config.yaml
n_kv_head: 4
vocab_size: 858
norm_eps: 1e-05
init_std_o: 0.00655
init_std_up: 0.0334
optimizer: "soap_variant"
lr: 0.00391
weight_decay: 0.15
steps: 2014
dataset: "wikipedia_en"
Each number is 500 + 40 x the weight over its row's rms, rounded and kept within 0 to 999. Layers, rows and columns count from 0. Numbers have three digits each. The size before them is the row's rms in percent of the matrix's.

# down: layer 6 MLP down (transposed), 640x224, rms 0.0986, rows 469-499, columns 0-223
# up: layer 6 MLP up, 640x224, rms 0.0997, rows 470-500, columns 0-223
down469 106:501507478495605509515557462487475500536487522454493513509535485390577462517538508473529554521550506549489486517516493466437488475388476482552484484560525471489550509419538442473540530558509526531474465510557467470592408505496517525505515502462537561448453529485488530470529502514531412471493503493557532497519522419556522497598531463467515481537582469502457510456580493513463516481503545503470532477448562543442502518415483564403527481512529457433466517496542514537528471477504486485455496463531517527528557581490495507514515483503461440508473422494559503469515465540376485499475443465475472486568433512542510542496515529553512447501493446551484426464455557512472513489527
up470 091:462465516454476550423482461468465507485561519525480528493484555589616597508433543542508468488526517477498482503535535506511534510439462510488433498450501548546545538522626554443471497474451554515454464439480462515472515549593497465475482432573500488517524572515587476481502536509517445565474510422418499585518506465429539512424433469504500515476465495483477495568477507528486447515521462450454526484475524508584523522551529507488480494447572530480461473472533492513491464543511469460511518412464547481449538505531530540515492542450441502477470521499451439578481521509542462496486556513504447517520453500490453523468539501472540485496503491546490520538460506461402481554542
down470 102:511443540566523528532569409553525462530501453536497499431526462552501553524545505521568636507527484523442475525502488454582525544441491517534397506515487488494564540466501463572471463550508500507532499506558520528505520431485452468546450506539543459450467499478504418440513508513419450521503521494513561542484553379575438501491490427474462494464514462488510506430539521558510478518528447469557451500527543553535496492449556548527466505447509544532449532484516498450581521457500462531490478462557502449522548471458571489526481524502489488491466516559445508530427553495514433418513497463525431475446547530512504450478484521499474539487510512495488479469448517466525467509556
up471 102:558522496536446513397524525533498586461497516492457490463528548521456501462553485529443463525523501492529479460407470475504509526442543481482487491483540552479518450440533504407504486431497520459505541507438477443573491495481524498498586459512534477424470534508505474468492457462433512508452589489469610464477532486529447430498501485533548470425524511530537483478437519508501520436472484521574471494470487456516484493474581482526472453591436457445592481504487463454454488511492473492478489574501482496543555485531576479599542498506551497526542515466565446483513539412515501539557527498518545476454484480484528464567531566475493547516576495491459479466557460424523487489521
down471 096:460533533526473529464468539588495502506437537508480494490493494526474477541505512492528470486568477518527513451521407461515487509512458469462504499549536514441594577584566495528455573462584538546491544471467525539437507489518440489499433437453477550530543480555457477475503486562517431551427504516494413497468504516537461525547522523472446476534566453455494448528549422502496522574511604489441524489541493501516471551518474538499554512440482559508559509498571523497526442502467443518503463455466507491495455502528401507448512470453492521461535532442476479502527488434467421547513503558471475480511504505492502558464480516605538486538490547472551434554475566497472460452445
up472 105:529535494506496452516449503437474460563491434483536537558440546510527521478533454477466481487381466499440467436477521542518551431565528475491512457497451510418522482522487503427498543455538496596522480472515512465482454463468487556429468502544596498485523598502485476478547477497574508483533508499490551565521486506458498531436436523494525467458463491419492550445436489517535520468499528506496483479535510505475522503518546449512515523508445502512501531533583456483524558402488513510441512487508498557519463592547561539434509503508452485466447477581525522455498419474462483528470492440473465485520467516528542548570429517549544515555424547495595500472503539485505436493546
down472 106:516521457479540441500508486498465508555465549542475549498519440539486525455513473549488497507499530514520529413514545507512498560500508493391398513456501459465461547478498500525545507494530529519487416573450448556521525576468511567556508454462444460409479527445470554462461470461477536520410507513458489516423489538503446452480545590500469444397403530499463447522487519504510488514491514511507592473475542468535525524460540475575605468520575507475485528531500478472554540509516577487523497605508465424504541521455516472523424488482513483449473541549524568509546494470510534519526471436528434550534458515494497460515459458504515512487529518536517495450504461485466509468461
up473 102:508456475529631536527497490522508486583572374482427482513488509478540572523491481485527488482463550499532483453500596475502524470437519550558495562445498478498487516491497425430536416481509511537486505526472481513495528503470537549504471517489482511498511521514504591452480430523506611542467500548446545545500516508506478435523399531526537465466526473525577521507418471471590525495517515569508498439534529503526549543485518426501489464470497518574458436444495536482467532498492456509487498521414460512476491527512504456474459533520584507534491530457527540412456491421480447516460491508510478532494487516492592500493521507516495500507522538584463568424480513474437507533484
down473 105:508545445511539524527453512497472453525545523557527520494517538452550496545514552485599490507479498489519507507555484469493526474495432413517437500497495497395529519497483513418490535549482488479573578504517533495510545568545514540460508487504482552470556556487506483538442502466497505426419461554406504496533492517517462523559495494515587496407521489467523478527403500444527523449552505469446477503560437492529529472591525428491456501514470494513542467470460558543488472497496509438512520546498492468503464547480552504477472523465522420460474510453593592427450512428522418478526486504507573483530439450542429562474494499502472513534469424538495464498514503548530551502456
up474 103:507507492538467527568494544469569500498540572500573508514507509486443565469582430492512496461489597485491494465532533506513431533540481518500540526446490522468551421443568500485546494484459559484536476536472496414500511494414479509503507479450472564459531499552509596454467519498530544483434437481563529493462495529460542472498527510597590465514458479414481506483457535581466483494453487430466453485511477437552486483489541536544540504506498522450563464545509577430520499413506509537470506452490494461490480455453493461474533518477492455506528497477523574579540438502560534546503554516454433533529513458488484489462489479447499526499502484450452517594479534501416432519515
down474 098:488429483476509437538492582533556494543510532484510568486479528522405475498491508474522474427444480532522468472542527514491533514465550530490548430532560473494474522495437486508551445491486568560494504545504510586396514423494486418478429508547491434540524485402529456493541479500524440499458521480516418501494521472497458482498532464520495496468534571491457538506494563542458561477538480468527539512429507446465505433526511457433486473493508474460497440532521512595487486521494504572477582525472488554487496469476529532540541505552493476515492491546521476496491528514525564474481489499481426442519425548475492457519461464456453495593513410510469447562577511471505555553599
up475 096:464606504530511470437475446510499588563528569445530475547448458497452515502443531529472472385575551524456462474507478516513451532446511560511573540487571430438542495490552510468471463481454513564524440450480524521522505517542489505498478512478472571486471500458495416551522448488485502542480567470481574502551454472558483443432491520507574531448478539464489514539498491550555538553525525492508441500517489539438475488491491523559520514485530503489484440578513584475527510528463454492471513475519589512507484497544506503452528520435569493581515564551535450488500519515497459501443516547545524530475543481470527522561448503456474526494540568484471499471492465448542596442468
down475 099:467504454491445508503567482496494486415472490504533463420410474500470472525516464524508492492532506511519498459536456573487483498535484490441467455518467635435520505471498523503548437555547545509451545466442569476538510543564427476501530560534511545498518527471481522456538463452439470475489526506533462485535467477580503522393481513470544546495502532512514500473531531420449464458508516466466507545501510468458489397498454464451501505484415531590601568527547529508475563482490508507517531548490514468568514573531520516406417525506522443513595566556452472516531458489474491518469498511550539555523432464537480541482494484507500476546490468475494450557516517521473450457512
up476 109:451538440501525470509438550547396458452439500520457545471523495513481514514471512408561451563406449527499461557540539583460508430517414568542416576506501490384526468536536485559520454533500481485461484584513457574515517442489536532423523516558521518522493497499446549467545559455488451489487540498493515463504521575503441493497513474474541498536516532583459478521524545526480526579498481542476448479542542483506492478538431513528493512490529517443575514530490435593492497444494503438520476504471500486466559466488474448515475544524519517478571493501505511483481468473551502440544515541486496518472566494484499498450503504533497507504572472537458469534530411493540446461545
down476 112:445572507514569505553440517501542498493476517512523487489433464544513527527519462458521399554417529529486394603465512540443467529514483398489524530492420491523524474529517511509542517460528563548430434545506499550416474486511459441452537487553544456477474516532489536514505530493480534432534510509523467591524514516452486535482498506470403432531523446471508509570507522413456553550500514567502516520468534541453519476500405441461444494528488514507460511545585496506544537449505509512410430532459529506504532498460482493477524519525537515539546476460498547475484557476520553520452483524547429536462524462457489495499532538521454505509431489561447577517505514521469474484534
up477 105:507492501494511548479530586455549507511441499445532514485463497472489465521505560529449547522462468484484504420431538538567459491432464495488468527427502467518433464495455497498453552480465480568502514478491515477540488458491487534566509505478544508492520475546490507499532486518537424497460586487499491497476550524529473531558440446561534471558587489524547443507526487471476478481556485529568454515525570550482567544436482417438491485528528463488402497530529440481548551562527488507445473520497490486532451506552501469516520533559539493477469561449507533500447593470479438563529459531550469510447467537452506465389452520470461525562439527440483446515526433615523481496529
down477 098:528473421487508574462543542488478525469452433460562482481559482473472577458432433418518497483486474489512485420521518587531526437486515533535506553534452448602529503519538541497436479506479503472540492530460494484450479432432477503499505481534571472474470479464509482429476512521545477486484462500500533471514609508597465431521513529501444521456533473483520549438534536508442478459537493466546449497492498441515447487478463538466557536492536451530594483511489490491529460403491450530518536454508548479532532540577487433489547508525499513484525494487559505486450542554514530582576429493523495545438481522538454484511580449482534527511549578446490499503452523467490449521474
up478 103:515512476528490490521478493479553515547513463552455516479374443493498519573512550384489449480499546481532468513526538436562499496489479534511520497624494529493556589455485526540453460507564499402467494483488545500494500491505514443530524485436484537502444567563441509520507523472381452530496495508463532403538501469486572517475544471579517444482471494468470503484473528524509454545498478452566480468513517469520557510492532534469466505462510444590516520481433517489478455487521550459482419480528464542526539523513571503542499501541488524497472559512532531481510407497516487512484497441473407548498424494498578530514460561480512485447540441460464492474456559513487431501523
down478 109:512528507490423443535520522577508461485545475529456417451411542486558431480542434497495470489526509517540460514504501561489513499489458521471485496526492524501469475474507430503511567452482481471531549481420497443479480421526428506431562482543552480517468548416432452461532528452590444480475448510545473527493536507480491577471527506521495549533514478466458496508492453531475476486518484445433549419536415528518541546457498496458515487560572536538605511457436549544439485455487548503522490564539524518465548561472529520449510462489481472562501507472546430514573493559486546451545498528475488541528583483489451524472489469540480455466490467469495566526511557439530501463545
up479 101:482480556513578549562498515420479497456509502472512490469484456515620529480551515501499506517516474497504429467498560460502500510506481537488447554570549510533451563448452483569553515513551424443471427538511464478518438510512487501488495467467532475478483531442455546537466541488454426521553506477508407506515503459525471458549496572462509548445505563516550425503474439507535540493532534510567451432510505516501509520471552460522465494503509486515532573533555509502511531485457467552536533531507455492441493518468474488553584475478468488465498473538531434460428522517499558379483579487508460528485422494479506515462473560481563458439508545488435511603476509448477450524574
down479 092:525546451482497523483586427504513523460499491524504493499415477504362503520504528489482552506472455469535506509563432527478512555497498532512450527507527546529396419507456561527463468471542543566463492478493542481477500518472426480516434510468471471509537482500469466513494486520529537471565535501463510524455510549491532500599549473483568519520562485443454514524501512442577524484452457533514525520547535525537486487616480528477468553493461512444477521469463549480502438539501608514469529517514495531502516397563492525525395550459506566465454520517529606526503481452592535567480509575504506526502557507461554563516559517540513510512513523512516514465539478482486445485511
up480 090:454435488523478471551480513488528504480499583487463516500540538468463415472513496506482513498521580535483444477569587580547485503486426550498554487460550488401558534529551476491465535457508461465492472486533484454492517563514494485436517555505471457492556568491524575519519583508478544531503502409531506479484444506547515499521514522514559476488498568405498483537524512459489522483527549499506533581561497493536481471488478498447504506510471557466541459457506421498573515558469446486431526483475504527585504466563440458484411493534497583437455477517430521534498513524499479493507485478541509489452556489502551534473578584485507442454513502430461533465481502464563575492577
down480 098:541595508530530484521477484535513530465468478441502488569561455508506507459525409443455521487481510472494491514531533527459532478528512465459559508536508574510540481517502550469537509498498467461558549490506443467428567502443561487541569451439531545491495510545461417488460462470522508446561521480460487489523435460460507547452468517490507427547493508431532552437437521511451543532485555489554515444444521485480498459521509536549531456548585444434525441453558477455498470569413569534525493498615531438517510572450521517458472485444485437499462496479518513492494417521507525474489530489447479550465543470516513391510448534504489485501514563516587498514499493538438472500491
up481 094:493533421560507437548483446526538479500532534529523467501511428526491496614496471474411519494471536453451469505540481567547542472442587519422488545479543539475474535550451504496590504524532518530584530544531450383485492489520517522566433575512535489556428499485469509431520519554475427533500541557534452565508535510569535531518495465489496446527519566516493497466482528471474523472452486482429491513490501530534485412502503512491499556550523469544528544519425442512438515521432485533490539388445453465512579543520504495537518523519516483500511476485544501473522549555474486467537486521457521566536543502505516495472499484507417529518508436467496505509547471510452502410523
down481 099:467393513534505481513481496517479504541436482448559562492485519562527461490460526452504542565527504469503569480483514482506580425549451489521528453544456531495626547491496546455603523524539530454512450461497556524480565533520482428406470550555511492500546544517461525484545508559478463516464534552495455537569474588496530454468533585540475496496496411460499495517517536470527508568505456475522504554550482512460514471498518494519502505440485530538481503496535496503412454543554472529444475544496560422502464491509534499534538530471512506427461430594478425502520524467557522514494437515510515515467498558507530505459498450559515535549448494491527429553487564507449512536530
up482 105:468470491506429458456585513491488477478502471483393548481480551508489549464460469460525519475434484522558509504487442550482488496493502565500469550446581459435520490569395494501596509492458552477448510513482535516460501431504455503471523488514462540496568504500502588569466516491534480487527563505507548475546504522489448510547555534477528457535566538567460484511567494396542573538568482498508546483528503424508543510455448472525524552556563411455475451481465499588521522547484469430496507433504516493479451521524469462465522494545453534535526533481550492503433456522488545424500517519558505493425555434507491526535473471446493494466467486523527483435549476495466468521446
down482 107:556498464503515454537524490465526458487536498553409548473462534559465561493512501476514548540512452528538489540546495442528502501550487523512507523475503534488477448554570481491533484551425565492516471509466549503489495500468426516457510475405524453536449472519489535467463471514532512502501546454474534534518510593512500465484505528549420502515502521520479468485512479471441478506561419531517480538504506469460484538449539510491521396482549477557472550415528496506545464540573455479381477541530550523514483501519569554498608520488478549457491514488462423452475500424567449436506565567512479497529500481505549482499505561581500544527433544525572563457544460553449517477578
up483 099:504500474495537464523493501462445468573437418491512556446435505426475491520530528495582548484493517473558492487504540512458570527529495411517565457459531538495501469507562517507503540416562492554532528526522437527546482546536590475496486571532441542485454454558536517509394542517537491482526523488466433412434489441448480456493549440519522572498507558487491555507491576462514500480443485479514515487486485461523533515489523539441433520502405479478548553482574453535532552481544550519467490533514541538460439502518512457530520458488475558442433494508495510524489388508502431508484515581501507545497518502483470510482494504483571481514482478492469575517494544486572500585482
down483 107:485480558476492489552475491511411502467509504488482393471536492479491481502489525574442445480538448508530525479584482541493488455507480495434441414526457523491580473513543474511509563487419444527440441477466497442454476539494465520488405524491533515504469514549459445479506458505443452474478521511524541516425486540526516523528529523434531475492474506425503475471530546429512463540500479502558477514483456485531497544528487483443461504501477544486498464499407488435513504523466473536510591519516481464523430446493449567480435552438468597464512504467431511584528404450462523569510505506458434524464422592497498414474477491512455532465518496531568499490476523493441495533467
up484 091:470521505546489457455495505486526448527454491396512462473530480464542531448444442532506531478526533511486519515471483572485573389524475506513501513542456451499465540529559467592560515461452486469535438439542494448514527544446481497505526524482449477488547500506521467450509436477499486493450482516539481494527547485562506580458504482469479437489460504405471490521493491516494550456470437452549450445510565560478391534527518553494513493553448524531487452495531510489451563514449515482562524583508527557519537432480417556553452554534533438503511478467493468494430476545525492444467524534484559534453568413542541549462523481529583480556538540464482569520514534482486490476513
down484 098:509545515475476538531500567407481499521502512532456588480430503464515465546536486581530470481474542452524436494559519526489476545540507620429503487479535436440498486563500508450564532515494532573456498532541443446433566503535478531484518486550491450529474550486568456466523528542443541465506527531537548522486577504511471506507481518543485526534491538475491462447361477501520485465418467516516499549522513473436509538450530549475512437478486476505516464512529532548528519513472551527487552538531513530514471557464507551538510485506526489492434561480548530455508530525485484472528534468501498496430450509504493552411433483516525482424502465450561423539461537410596468542515
up485 095:516506513478564435461579497439470578487520495551467493498520551438497470577422547515547509553439490524453542543532564544495507530492509485483517552491554515517554498533547531504447500526502469450513504541410506566497543495455523554522562511476589516529485486547499543483468556490466512476461476489507541531523512474531470501432518499484520488477430488442460495412510498503560568590524502453506437487508472560495521478454494504501474472432452523457467480459518436583496496570511502395472542510513538560441557588488488501459467500520509525494534580457502457539493514571559551516541535474419580477476528488551558543545463458494452470454528488545507539431527449466481550525561
down485 098:505477496447522498506497457445567490549497556511498518555480499557480522556580474436493471544511494497494480539478478534499513467555500474526546567530531438545514507488583579468518519509553520500533547508476570537453468455478487400501515465434436571476503417493502465519499478434528546437484486525496499501487512551450527514464438502421456480516480560525594553462564518610501490518432564516428511463522532508485415583459488502494499506510506552481499489513568477509526527555582529565563525499477475462537447468510431477521536446466482487530503418542510489461444522489523570567495522429543465464518551419465480545559501482447494546510503482543522547512442506536466487517555
up486 093:514483429468470495549575427606528559498499471487518527495450451540527528513508499512483513566426468393549543500586435509460536491552507559489522499507427467490490581537477485574457457524505556584455437487522575501438483556543523547522477500471476459522450494411445486519496472554462410553467533535474552526467486483487433504517488534496522476502515535480489508527473500478467418520463542490540518451551545535541486457505449489537530520508534495489482541452498488485571521419599591503518519450526477505504504495482489420531465528434460497505509474486492532425509499420517465538511482448470536548468528518479555473444520562516500479537513415467481427494518531480553471466514
down486 095:478541541632496441563453535494541467597521498472491493440484522546419501538551556541517502433517512516509565524490550476495463494522489520492468586455519534501565448485457502510498544514450557536493503541498483504531493476484480503498478494484490442524453464423575477504492553510464521433532495539473491517481509516516501523456493471440433527505509527523564463528500558502541540585499525468463394536493526503569473488504523473498507410471449480532512506547460496489510440479443435512424474469521476461532508504501526448474586522460436534561464515503482507452555568491440531442517515518397511514523564513512516417545474558479445484512431399526519495515436497422438465512537
up487 104:513483440503455479525477528468499562579522436437518493486422478573411503610535500474502449525496472481596506498434430505425508563511448447551477394483534504542487468539450499539543457441557521437518507514505502500419503444481472556540524484515467502500542518507462505495505495456536465502405477511490523489508509525470412504511542503587497470454507455500537430577529517494508404526501488559492478485501483486475502472495541444524419541483507487452522426485426497515468501504489504519526526514436492500516555596529477469562521491451428507533492440449550494481554497515447440546414525517453470530493470535531521483507466432470504489553452543552461426510535469514514533495496
down487 105:518489467482535448583447541510544508489497477495572497450381481522577568517543543482529512511548505506466522442497502443517472568468488597497540539492522522553486467524474532540496557463516430405566583483545545469569542537525441514542504497509476542533519470526538559462431573475548498454485529520449457513475441495426451510458537462492454456483448518536508462476528479545450549491505448457548404480463454404468448446508484478464513473462474452467514449520515512546512501505508546552479555511552511605430511534444479538415540550504477491484422476483507470481503531486519503460553519490517502470574486498516479529451503540448555519469469517512532514478532476432466502541509
up488 099:462494480483546526525506473614568475576489538560569446519491501507498500467471505410553474627455458475521489496455464467481453499528555452506540497442489461440517487466520491507479440511509518491523524557491488525514502510472455534517520490472488458473507549534576499508502510452499572535481517486477572518541445540523537535478560456558443508501564502530500487523485408556479446487504548537472492527529476563536484502455475472536355469531488467471569369529449453587440476500458560512476498470510543516491517523424439486518492469429503471512485509556566546458461538431536514547519464502496521477544578528503517511447540530477474482487533494523549440533553490535441517514480
down488 102:544533468589442517492526510483546486460475463550505457448514467483481525495484487448537525487493488553460532529480467536536467440478483395482457481504464439490482505542515527538543503503534484474556495585425519484384458531560537553481494511441555520486486451519530504462547424580451564517500529484470446528442560527500535521480487479504552546491507492541455420482451509597522444512502456498463465573472515452524526509556487503636533516558495464450542495455522411502519472446522552496552476531535494463504534494504491483558476451513479414490564542506434462486511557455477490560559569515462488421448497502502443475473481598483501504517534495506529470526462442502512542489447
up489 110:474531463510478484450525550491482480506432491523444498470462522532462484501437551455484520601468453444456511558615549458488485482523537551538485478430493485589501531472494541482469428489554491489584510528463503551512505440483563506535545529538468543473447535515509455495486483469446447541501465506478484515537445533469422448548510521455465530491525476525527555462478456577615503572568508482469462451534546574518476484474499509514557503492511450497503550477454493512419515524466493578470455538476570493449498575508496521508513551480500534514531480524550447479487451507502483487487463575470528539527419394542481510508492516513455458531500577436478431457525461574526475424472
down489 103:524444448471550438549486555447458512496439538510568521476593497533482486475529396525601469498512452474492473513433579435505558481515501459492451552512484455526495469588506512485501521461474567481481470558486504534466508462527561526518494534519417483471531486515385487448540546453447527476510466474596504478535498501464563451533511485501493483529479509405493523505411481525438465537525475543481478511410442457568517518477556486495492516486463542505565464483541514405470414538488400488509559517561436464469478533506476462509466481460528490498518474506491469495496483524538461443501503528493547566470492570545462503477485464564527505568507463473436511504515449457488549508496
up490 102:548554507457448493482495481521530478532516513437548535532451520454492464465477469480533575441501504496532502539510557434535595505491485500548468488554539572476487495467439482496485521476452515497455520498539496492413467502565467478518489557532491499470554459440512510522437528516433500500477548515581461480496481509487507461480532420511533499453433525470587515496572527618516433512500539497528402565532420435523405552434506483507509423527463505449510446545462448494528527452529517429433480518472519441450488490504492491539528481543471534504454527413499511453548516479442506506462527582515536510492538444554525543503531460447541475543520497552550509493464446547486599461509
down490 097:530510490558466492476483487407517459456538516474527446483482510509484590499468432524509496533556560468527468522473513514494520481568539609488497517583452539510578499543526490434516497474496565533517484454425475485504488573576515468440497530496571453537499444508495526488505530485515537525517522444532527486475552535428586493511555475470544469541472470512533462465474496441476458481497466533495446522597492522464412523550450501565500530478532559504497494503468512502631506490531554479445483519520557424472509485512449582488489437490501552503538497516475550489557564489524602533509455542523510520520499519447541408546498440457465513501503543509517424470494489576506435490438
up491 102:539519482504459472480569530510552492468568488500426455464503503470467505519481459472443496508429522526523519505566514549566479478515550471584497547447468519421487518478426499480491469543550521491512409470511470478479512463450434603479469597485465453538516496558458511475478505508521504527496479546505446512517448524503512484437506526427483510465463531499520453509510537466488482388537483590482474586524492477543519498475571487409519529441505543499521474538490503475504473481522566483562463552528557529513582467511529462596519486465519521531569532513501456502455486512425448523465499510567433523489569535490561501531527456462501500557483548493560520566520397466492402515536
down491 099:485435550508583506562535560501495471495532563422473473496517501589480543525530432541492513502485562516490461548443505477521498528522543563480454492574481527488483551540501500495566445463551508451487540428478459476577477488457482480490545546518513489450581465528503486481505470499503511442517464468579521454486528514492435545508522527543466429430495525468485503385572457470411476502499447514515515551530457540453472509527490513453444460525540572501542520476484469552478507500538497551510480447498577569521526465492550560538493448519486506521425532528397515462550544569550503460492506448447463503473583535507474527537438551518478450497484419500517467527472560421467485520545
up492 112:497577482501469473471479489515523474501483508499521491486509493432431488493543462572568508519547481542487481463593528506569435518465530503452560579484475508532554551510544439447547468512534526481518471418508459509476552567468484494507475481461495454513487543517540505497445511486462525516546497413477510453444482535575508524506493470494546536526440541525497527538534493415565540438612552601518555476563513491556523489455543479520503532432465488363589467509529483537552494514476498580535561496451567510484529397507469492506471514447473467582480551499502456458497417483459443472493497496524523531430475547557492439455492492522499469504495556506522518473486490470457508502495
down492 111:518467535464526436441496525577458459550471507506521492441521543510446485505479460536516483493565520473438484486545541557535482541516521532586537517477518527521481382522516522578524502465478574519530493515499456509476603537450560493531482516509502528502440506451500526514503519527454517573562472471450580503512589464532529523479496572463508476547585523500493503540504544472526474507534555485561587421485465507488489504499540481427553454492542457438575435485552496556520475469455502492468560424493505553518521503485501435520497532474526453570503529474483430517502512512442546461492455525565498532556538466489603434464461499574481450519448501515537532531515482600507535532543
up493 107:534538458424512513456471527506450515445443520461515485512454581494481511538528527476412555530446527469535496454477594584539462422548558524509467458429462545529513534511518461548530490505465556444472468532545546520579595465514474510503469457494509432407503552479534539505505530481424429463532526509523512527481506428547483488525459448466495527521464525498463535545525471508509397446500570515529441503542470471471488550463546440533528465542537474490509501511496505524555579566495530536547522571483484591456487494485466497540534460480548481422564584523482534540520535535471437528510531496533499487500475457484490467537536503457433487537549439541497467533422512500461491500447
down493 112:489487435504506476541512552572500565496527514502376427522454524572463505519492498496441526494450489490517503520492499529511502518520478494533541520479436520603450434460541539534454531530518505461532441488496536546528497420451496494548508512543471462536528462509535480479455487521543587568535500491591489503528509454491526492523533425411464510489560470636476530470556503575411537496523430521552508510529477540472519494430546530506457471560551515458534467499530541429527529490562474426467536496463472528488540527511461469446520454507486500473483487451574484446422495556473490535450531611508511563499504476533479537533556537513443460497488496563496527438463506499473502457522
up494 098:417468488469529539423538480500504474471495513567459551467447541500534567451470494513575460525522497478470527427606519430513556494440467494559528531519556510520520519541504553499589497530511522500495531516590476454555482496606572486513502495431432514428523500540495505448547501472538497399509514446498493502445470537461466557539458538479433529539519504524473515509503460533437530505522570472502486454526463504580481535526514485499465453451524519487454539504483354532549427486507465539443459479533519481504505505479518515515459481565555499566504542523484547561509544531517527467520491538524503526496483602472406520469512497509551460473463576470489535516493537497510539469565
down494 105:498418519476488543477504509507440453507532480500467509510511499514488470491542509463592493437545479470516509535447444539478484472557533453421523476474543502494529464522538538482477527574473533469547526490512513467537470531527523520527572472548499628472526480488563511497557486477477469490515521457470579514522489471418449455518533504495494502497450546557491527471479454552423573485537512469549484525533572434432528426507570462434454494541467418529515456470423541482516566455501545543481443461533493513503478472509467495546544473489536557538506472528460413435514451484515582452480522528527485480563448421454455476467503438531548440524444568449488451399521524539458509528492
up495 094:567529510476416519502415534485491462459518529480516457495534517497529517509432536509507540493562514496547461503478514557516489480515468518492488431475508454511526582532480452517522470506431511532518465532485521504509570458491446519561565444516439594533549573474539482479508505501530505483456520494525528405522497449597464467515549462518445521541505565531480485469490552540449504530568549518570485509540473469494505540541482410452396507476498503519517441475511563584496501474404465515519477483525507497544491461480552566448437590464466462472490496430487472472568502528523527533478470465498432510495599440500556536453470513464493502441560566456413539468498446495504556518541
down495 098:546551467564586496481491503473493490491423557486600474518532570496476470519579464485524584521528522493481580560521445522433499505490465462514586492481463454506464481450501505496495442534488514472498447570498510473487554467498525402516487514530458474492510463546487472531481467527449512563487455483442521404511500472483460485516451469473494517454491592516566497495466539502514522549558438526446609585513476444478482511479525501557496524472514597546539487492467528407521482566477564524479467535511454431510425480501527443471556470498449555478422515471487533529499509467494502480486463484397516435535487457419525524492434500491511442499505464482531527497465540464511506439452
up496 105:479537496536513466582464597537475470533451550519475538493502497445498479453509481455539426448534488533491606482443571505506554462530498500591429474479520531515552543475512521529507488508487489498528449502448495430451566551443470436584526475486575446508458530466473540488512509493463519492537547559515491568529509464570537520525438517457467477516468541568476485522601476540510464510582576524475480443471591452504527523484532571455446504580503478504514522462462558520587490540587541525455488569473488546459499443524471489450457487491489527477495468499529419460494486495451473559479487570469538528479463530552467468522510519521461561542475488432491487498455557518491469496515
down496 098:588527475453581564453482486538473479448568493443451455519499465478551533596556583505483542469432475458472534531577459436461527536522501492517479498440469543449535446516459483542520484492549499482425473487541572518462517504479579533525526574514451483463526541557491488467534456542487469547537482437495474532531545506530467472514537451470492491506526531466529484526461541475500484473455560430498426494411483564484499479470511551545526518471563465507430514553530541474446518548493506517506464509479467458532498518493535501529514460507441473506454602534514573515584511613503447513426515462500467510510421521466389470486477485509517468482489484556496463468467447517496576508512
up497 103:447548532469453495517446492533536461495488497508517567481478499508455448500477512458514531562551481478543494499460523507492582533533461468537515467609518531570467548458504492472474391512449508541462512595512527424562544471580522466480542500474459513493459576484463510426552474443545526490539614519527568517556467455483435543528478512534539461489510460513525543436519531513524549490521496523485525559550518533528510496447560474471528488489495435531516484433523502524468539487510487502489465542467535508599505441479497490484465498492507463459458550518526516433547486558505474554514583554440489520500542541499502524506444573442432427494422515482485488443492423505527513419586
down497 094:443459446479532525462527450540551502518508459471518471466610516546559504453545476450535504511599473539462431477498566602435469512494562497476534537471523536504461531533510489538521471448471457489488518519529475508448492465406511507477450509444559534508535477490444456495517468525494524543554498417515465500515522515436531505514491594537501490503514419442480477493480522509551489483508487484516522510523438440482516518464572500520548460548584505542525491487549487450569438567538475525469484478503573488539424483469409514543489512477519527503559468481415560497486502545522468509472534516541465539454456526462497521453507515503473594596485523503559555530597420514444516550525
up498 093:470484447483576509551430492558517495479478530475530551452539523486471484415519543440429566528484470423495533510519547526536504512500540529489476464462465425472515485476446486456503480485537512492526520526511442514495605479501516579450459528528477513483461468485482462528596505502501448495489559509466509524533491459509471541549573466552471426510518508450537526426531496488517564555476491494491526495471500435544490514536458504460480473474533454471555580527537444456453554472518454507468413499490460479492574548513500462537526516529522411479512457457533535519513503482486547547487558518510456505473546483542573485526577514529490468528482461586457436582453647571438477535460
down498 099:496534498497443464573512502537569480461417394534586504505457521470467534459554457514512473505587515505488470507516581464457499502511515575521493498447522501536516554490455516511495562432499569532564489498463533428527458473524439512513466521540543481577499568456528527490542492481441435423479495484536518519544530503524489467473517506517560571408530537474459455457429522534503502436518494522445526485498493528507411463502476484543460481565486573463525508449436522505610567496542516468579529487533496550488445442543470461557502541511522524534521525521555501454484482510487573547580395545500505544541473438485532498525488512454519484419506465517563507503524471495518523484503
up499 099:472478564423448505500575502472406527489508526475563492461487515441490576572447504470455469515497476514567554426498467584496504479455540489526518500519501410466526513477517497402504468469464534509477456552487475535476424427491486521513534507480415512476501508512515531461440514538544597505488405539480507475425509468494515512554484493458489527467503455453536491482477521527561367544546535494468506478445577454564541418477524578490446568468455557461526511478502482503518496491499452472446514502476518459505538504523465537494556481530501541498482481498563477575451521531535559501443504432572499469493421494521547518504503491561520532486517496593496431453486486453479536502514
down499 094:542473581511488523469543483554545446514543442397566492538467432567547535499568472532570500523527450374540490506524551528490458530546546476501476470557523520461536433505480474595567464534458484510477467540485488509551486423488487457446457522523497504536514458552522460472450533467511484401491517522463565551438544440473572544457412497490553488543557483467444547510518496552466512501510527509545486505584525532450481462478455457508541526488471512497485524497497483548520431446501486558481506473444474446419517518540562569440516525530481548472444513509534542478483445467584514521541462521509480498493519452476529533469471509535502487515445412525540459479426491498487479514488
up500 107:470516497460465514481492567488447532467546516533439575494387544502490422530514606506525459537526503557461543531535527505495484535509412481572501493478489575449617437482465530506467470453504496541451473518559486523535471504435516492511476488493445418501507549549525557537497481523484522521558522465484486467514565492476477505477551481468465479520561477491548498533502503465536533554466469466524431590528447535486460488470509538516535483510592539515518517508564486482483543497576504520498503549508550480488532580479538571529500562458568536419504553454584548518477528459538517499487542501517489493509451541409476460495477484501531544529487430452478516600581473454460560505501